config.toml
n_layer = 19
d_model = 192
n_head = 6
n_kv_head = 1
head_dim = 32
d_mlp = 768
vocab_size = 512
activation = "swiglu"
norm = "rmsnorm"
norm_place = "pre"
norm_eps = 1e-05
positions = "rope"
rope_base = 10000.0
rope_fraction = 1.0
qk_norm = true
attn_scale = 0.177
bias = "none"
tie_embeddings = false
parallel_block = false
init = "orth"
init_std_qkv = 0.035
init_std_o = 0.0
init_std_up = 0.035
init_std_down = 0.0
optimizer = "soap_variant"
lr = 0.0067
lr_mult_up = 1.07
beta1 = 0.95
beta2 = 0.99
lr_head = 0.00903
warmup_steps = 120
schedule = "wsd"
decay_fraction = 1.0
decay_shape = "linear"
final_lr_fraction = 0.1
batch_tokens = 131072
seq_len = 1024
doc_mask = false
train_tokens = 651600000
steps = 4972
dataset = "wikipedia_en"
Each number is 500 + 40 x the weight over the matrix's rms, rounded and kept within 0 to 999. Layers, rows and columns count from 0. Numbers have three digits each.

# layer 9 MLP gate, 768x192, rms 0.17, rows 576-609, columns 64-127
498473354500530443465527530463504467485491490465535533513426494541495464505438492512472500525528500461484500406496494499430499559535460493485512509564473431520517542432474555548509516556529575
564545474519526484500498556517445476558436471484528413557438486469433529490502508469456470473489557553577565522455493498493497480481512471487447574532442508484462527495416497485438564479493472
527519496411502419496473525507468524470478481544547445542530523441434509511425482548554449463496469494527504417519479546466572455514536513485508501450506437409469540499446607514527531481429528
474489506530487473568442458473402492500500473548494491484519532450503507528473523487441404518552498524473535460535469515472485426511495517448476439487518391498458524446529507489522491495549533
559492517438440493515531464434440540478560457454534498466479509527479535517491481584543490530507482499477488508505530438544495497514451526527493512482507572549544523465486477513434495554514522
482503501446502549614501546477574508456501492445483461472448468525590484531509531500498517475537583484441483444480396534415457541473530421483525559417506498466576482495445482446504508465470444
470464424492478529502568458445541457566482534481460496484486512530540427502459453441525511536472498538430489593558476434532503536564490522448456537498477481499533541524554525500466524474440504
444465450454448444487432490435479510518509468556402538410484501514580430451439423462458497516428466492520487482417497598551491522449463555528479501462516533533498525498520508520505531470431544
537488486538511522463485490480487534487519541456433506571522529404566499502526504461624503459468536501485499427543535433464529484460494500546530521549509532454447533577537513522439531507501527
555493436509573516511462540521526495434582504476539511535546478470474493522531516505423536509438464554519574462556507493521490502565468454428515512478467513554440494469495512475514496453467490
544551533456516483496572449394488586517444492499487477503529515495524561486559531468514501517497563460529502503520400523498465536564497544548551506542494528549469487427415543426502517585519515
574538401550429576546446503496487537389512564452555529486508530487490465563471560497510509521478577473530548497576518454488460522415581493551562477497531468537459454475479457495489567519440521
457486440453429595454503567423563478502513572534450479497544526421485520589484472482495436532510472487515462505492475590594505522453535501496589427443546435500535505565479513557500504435464509
491529474508504520500482456494440545473462471529480458447456552554561500597542528455470534478570499487491483552475479464490532516553513520484521438545519486446447485501485473511429454507464462
521440460454514550577494510515448603509431491538478525490499472477472554581395444478511469487498458449467504511459455506430489569533527471529476418551559482512408450522499455494479524509435471
538446508515493436492450524498527533485492570445505518490479495486503570457470538519514477483526431473500561507434444501454497546475515500458425437560550511464519506463480525459535536508502473
505460476479633524428472563469479575532540503499501465482557503536443511458529515458457427460503551499561445553474497517448560475512480492503523482449538447590391496564492417479550562524458536
571556460541505550522521471469482522518474479474438462523468550509497482571485535528472536434440480583477502447536492561463503515505465508485528477575471475493544542463466452450486489514525473
479484490484480447432604468541508550442408460503529520563539512498519524525505570474590520497489449467518501511548500510545494475480481428517533521488501458467510476483474556575563574545452501
490511501490510534487489526471471514460531501483509485532574523416508487484471488510527406519456537501570493506446492479409430514424460471504464527538380524495467465502501440515501463479458501
471535456469522459498580517497497480497504475521458539532508539493517484520441554478467482526481494489565474509552478473529466528470436501448518550498538600428548530512472496521517518472489512
455498489587437475520509563481455503491503557574463462517455494551473508541506511448529441487632473538538517513423474495489483529404543590540523484471471553499481468509496553531458483528561526
434527479509562504473492548512512503472508477554541476446455522565479505494500499545529474441505511504531493502452479421439469533440546597413555456546489508506518440489509520541415541455474517
485469449489546469494471531437427485525534431512509531583503513525449447562538626471524468448502524573497494529533526517524451513527458454520498534489509547543463519512485470525461570510502427
496489458462473494519536491416540596454439537504527514551536460440489576562541518469484432537543466442475434608575480549467506531542525508491518481499491477451467516484461574531505491454469539
485469478500544454440517449534502506521554520459510455503452507475486504500552525473449522517533522496480453541565463582480553514597451529527441469526552463533507453450519501481433465524465523
501484474506495432531510486445532494494523457490443551516448520527557507451474584536553502517504534467414516499557461448590577528605462559445427574433513471504476512526539518548528509534539503
482501502458519512502548436431470534507552468484438472487547493436489484498496490534478521526495502485547507489529484512556501517497524523438514505535497497507508497482521425520472462504508494
489511481493574543511509518482566478488616566488484555540541504481501519486519513562508476443448568419516597445557562537457439547476501424502499495501563465440472464548551488467443483555487501
499558482553537529421467514532449518497485528511464523492529475523523551498560518464491518450477472558484477497531589490554565480489509500497519562509523485507504495542484519522449504470500465
480481501521392502519467516521512558483513576496504464518532527508515459546474514539519454504449419494485517547499489500493539537415428484441540534474503542538497498491511583440469517559465578
517554518504489572546567477534457509494485550525499465470542495481535555492474524548492546479498517499547540464504532534538534433476522500465558484438550494455497565523427493501403544399496615
472489575488509512516521454441442482561538495486479461495550493413516451559466530528490571477525489485514439487538492528499478476480536517458582520432483548457535486470484528467486484595551512
433495484501480554496525416492523542427519517489446474466548486486563533535493516505552540501473542464491482473551473497522521550442508557427476554493487470443469470443531545492558456441495456
# layer 9 MLP up, 768x192, rms 0.169, rows 576-608, columns 64-127
503495460450511525553516546539464471479478509492510475561539518454504514493432526553553485500436531523453447546472482557580541501488453470455526448525551519456532433423452478517572460509439532
489499490432459424480515514465534508453537499499441457484457437467510460383543528524454477549548511593463556484524497466503580525497505450447567530498473564515494517543546487512481430545468469
452542487502466524528536551556518497465533549464569453530550519504462519520515433496503465465579551486529469473503512448511505534500440529422519468543537472543489493546454517539563496541505473
497423426526501457502467401526471498453487504433538555434579498483486498541465540488463553550502491446487429588572508591517449380498423453505519488473511529478509469491536557531492408435545523
479465520550573491561516516514498483494456515562534459482521530470496547542487473412454463495529471490489413446474530490534533535478424499553513459529473534479486471475564458585550561520554533
523525414479557518535478548506508473429427500459565510481516460496516482543515502508524537539548548526489495477473515497427626557444412429502540498380502532544551482467484498461561554443496564
536531463521509506505553522458509522474502499526502594500496495557589485472476508486438473508516499527520507491439522507527501452533452504484431522502524541468442482542511556521509529542532497
502531495457519431510578417478460414584509571506511531475543523525490534540510488570535547429514537475419546499564445467509491491418451545549468527430456515534532492457548529430502473554453499
531487495529567523484429536523475520600425476504487462507573482512502501564483456420457622459486495535529492459447507513529516536536522539503504451518499489557453495513487581527544468570549512
490543415555476461527516561539493441488525542486516519528516447475561476461549523414558523557496475543429436484498522560507515510472514543499547497487476566540485429509567519532514422493511490
504481568510508546551459565468548496475509507514534501550450515505492516537551520506502539535555515474510542524528467479450510387514454512438473551577417468542503510489493509521534452445489502
507524487556477506473457416488544471519469498549448539484464450430474501458502515606473540543517413522517482507557463483477565528538387578520454553441506566459565528439488429497486511563478488
552527461552509507452498480546514509493477550497537474467459472454453510514476504495501483462436485583501475529494493533486560410477495539503462566472546562479459490461494517536516493504516452
497539488493510519486548468581573483575524441498506418493468372499501538486554513439517522550488385501435462509469536511499633493510509504492495564493430471531458530547542536546503555504426518
452502510422528544476389477497505506531507474542536536479464506508506458549502538477408489531535474504472557468494510452543548514543395498502513543564503427508465367510435509541474442507495450
503499486472486501504521463547446504470454494517502534480533469529476540514508551488476522454480436538448593516580496539511444416505498502499483442500503397495460529605488498539561554606542499
499507549406491500514518473453571464568504493497540544463488441533523497491487558483495540555502525512463535426494555462551502589492579433462493475523455425535502510548561467470552434577498516
472531491557522504534425509530523527515514443496484578515501471478546472521509448510485567465445516461459487458512460507480458482455514518482548488432512510491464481521527553512440484482492472
496469470465472434544542508463496469493460480532488525424469552490498508550470471502533574513536537603480488481490462492472563541477518512459509512488477579506473475457448513467458506491538495
513480436464503420481485531547459536449473466520484550542510516487510527388566478511490477475511522474473443516504546539566573508518498457538563441490454513545529516504525457505553539432391504
536598526508455471450553566530527591453531448482551501494558477530595548537493575556491462509500560573533516523509490510474503430516466502449496430565546506478523575503458498477474528497509500
511432520544486518465493490520530519468499535428492458477446558459496509552459583510546552460468560506461548481578478445481587536552488474518516512464495522558571537541539531488496525498426507
475517457431540465482461493517509548501555463525544446480466473501469489512517474470543514490533463489545526512496514505401543466569459530496472571496508522550446507478506423527472478448450444
534466445509542517530475520515589437459523512472443652534479499460512548501514483464588510470453482520490508489534528592477535475525489536408517506504408491445492413517466565467461554521497493
548497502514482439587500450527521499446488472452495447562499527538547514557484523471504454489553538479528489384470491486455440404476460533506584431501444589487513452522443454487531486508460560
557530501539551510485506530443531491537522412424557584530563445551459479481558564508538525529480491492541453562504494524556495426528522481500521497546451533499516485504547527531609510536533467
474482542450536466583416508426499511465478457467509521483520560465499495452530501498435466537501434530441505497466544502475587505438467439501605533503537444487471500518445450464502506495471614
504487532521546511466553435518499545506515478440532540479467513543459538499488489509469488563510569490476522491576522446546532435473460471530467520522531504501564505517531498491527527483535473
537490494481555436500501496465508482592531555488544476475465515458486518495554542483477526519406561565512509456521470487499481503418553437496475529503505525456520434487489473444557533570481520
576453447455466517532542477410500528507503469524477495446457537455434497533474473517451494524476509492505497535442538526543503502507534507466528465548504486489497512465499469479520475509519507
466550497522530512527526433488468479477430515474540563499413530517425576557490484527511448485393533535522532496483514519483508529458494548484498524466476519499532457422526497555527532512561486
507483572523504494522464467498470436498473458523531500531494451446546478537486510481520514466520485480456448590451457479539454480563534481499521542465495477493463507461488480534473531495475509
521431561506462426476465411492571492502425515472510490512481481440477539491516516524471566544423493442550502532494561480480507526556456528508527524495583519532512529513508499497506540484528497
# layer 9 MLP down (transposed), 768x192, rms 0.151, rows 576-608, columns 64-127
503556477464502505475531528542533527482504508466498548493543539573464511567499541592518433447451483468448533521495537483462535571474500442500495553402515469506465487504533514450547543535570519
536486420474482519523514582492478534492493535517531450455444497472537419510549578460498496496527528515499501441466525568517493460545490495523492481456553456461486461539537513516549528498460558
538499465453514470487548515513528560432565556508527472496534598509424451517522417417449447480497462497503471427519541408486491472484542478567510495554574586509489500479528509553448458547516440
508511601498589518492485549541434514539502591492464549469527505510448467551463472509450543535547579545395464486542436429411492482551509498557480546550544514550486514485496528545384486467547523
463518476487449521475463458487526478455567381483519517478534486453472501502518608481533455504429534460466521564463547414505502503471484460491494470473461431464503480403532549494493444484540473
483499533501483523516493508471519487495494518535490511470443543457499533549479415494510551500499558485547470398482501485518535531582541459497575468504541514556526517498548471478521630454537508
564511481497575551482478507494472385502495544513499425497500517465459469546562501533443468515498467490520476527554524487542527493474522458464514460501465508545449486425445542529531468464516472
546466544523560543552563525453458510512477532501532535543571495535533502530473559545499528476545508516488495512491472491547537508477438595453392512479566512617483504531543552498506479506490452
541496437489468493550462457536488504473511534502484472569467558488542489483525505476545480516419494481501597458514430500556518556467439477613498529436451562443474538562449509439435499472535528
482510478552521465524549578468474473550513597502468514553521442494559556477518443529543449513583423557478469527516499481574546585530467533539498528388507494479529489467496542485540463530491485
542513414503519515460506430539546446479480569515527518513553466486520508557498468534508540448455527490556546479554486586438445449544437495474501471417522516488453478565478490493444556480429410
531483520533470546447519440447482525472499523475508463517473535524532502461576543478480496523499498466514511580512523505478466412504494472500525472510474483486453516435454504482502529502418532
512468533511533586486518434489522457447494523503415466500455519474495537498533498532425542531514462442569427488464569482463521582548539465446528524484570501499438514548511477465527464517468431
496564422463485577493502538509504485440512473536429455495469504494449531487514600542482485523571462516492406531479477485545529406513467450504475530504498444519507534458511483448458518550499459
497532502472578459505482563534467411522565524496480506475595503448555544484456462504440546486530493446576490544505397489486448523535485460476575536507433470550501455563514490541494477503436481
487501502502457549471614534514530476454528454436475485514489433466444522530593489456481583476431522612539496510515562578485493477527455486486527524546488485504456500472461531559495495556495510
485472500440524504611511555467555574602554500527499457435498472562523561531500446543544446514459473495494513515556431495553496547596560489512425481517454460579550471514533401564509494560492447
543548551543519513462485543540451549479431524515429557555507504570446543489497593498500486490505438558512531502471523507484523464510489608447498493442509507480511523487484525517527508473518570
479521504496485597504470486532500533478496576479510509505492469534492513525518584433437499520496465471532454492544498512506500616492536421485570445532472483495495437507548525500504499548522497
499499492470562559457477441514552551467478537539516453518489459521526469482552498536502479493427543464531474544465550508479490506453509458488471491403601492518478444499511505489519514472460512
513492457496558459536533420549547502520501467541586482529548462512515563439440479423522494520472565438536444525502509388487578551462522517506507492505519460549531551507532477431424493557486513
480500474530459515410470475547526521469502519446500439506476528461426458514529510497463501438489461492440472507563545451496586485499465518404483467515569483522440510505430566552511537480491504
458515490530565447460458513465469605485480466457527458443424494433488436563547518470551528507547524483475466525446532464533521470568537519477468518477483507479477547538597498478509496457449508
489539471417467467541541534457505408507569571490494547489532538525468574570584476444524515449470500560501506572475467521546445540526497449495542447491527503447461475465557480529493531510526488
584481524489444477550477494564567495499458515509517493485568451521481509528458407486515440492439482480471400465511522543487509493469408486468603488495485500490471503459482460423518469506476531
506499513515581468515439521486489532466508467470547507462592499476551450511427655490458514496531540465497538531483490528509514514519440547420467531476498528562430527462476525464541449432505545
509451520450463499518477439543484536555442457454493513554520549536449500521528530466439493557405454526441503448538497499535451523580489482469558440484466473501464537578505412462503527446473507
503548492526514488520547603580491420457426541590531513494539525595531447472497464467492463518450516461475459508519487496412535469499429467576495486494517486498532425487443621509449513502486517
530498534515454441505480529393544520503556488487563482485494452433499545418519536495546558493477465461563509542422472570459506440487546465519510570498507496490477484436447473486536474494484424
589555400403476515541420517411472509401534462481484483541469438489497451583505544545488510471504448466439519456494595496522472464480511529462542421449479464513535483468531485483526526552509511
470499468484491460469524578488536498518475496481494545506463467496516535480484403545464438530498469450470502476427513383519509527510497563474609480444453559421533520507481496575495491488544558
510455505534503527501514540530478513452489440468472499515496504488542526521482525459477521522476490618533499536469497565433474489512550472522491566455542468516508455496532477443493532501529522
463511520515488541536530448452546526522578530469482479588465488490536501481573492527505497435519616519491550456502531534490546499492490520518459541449519469559482535534459493539458522430516553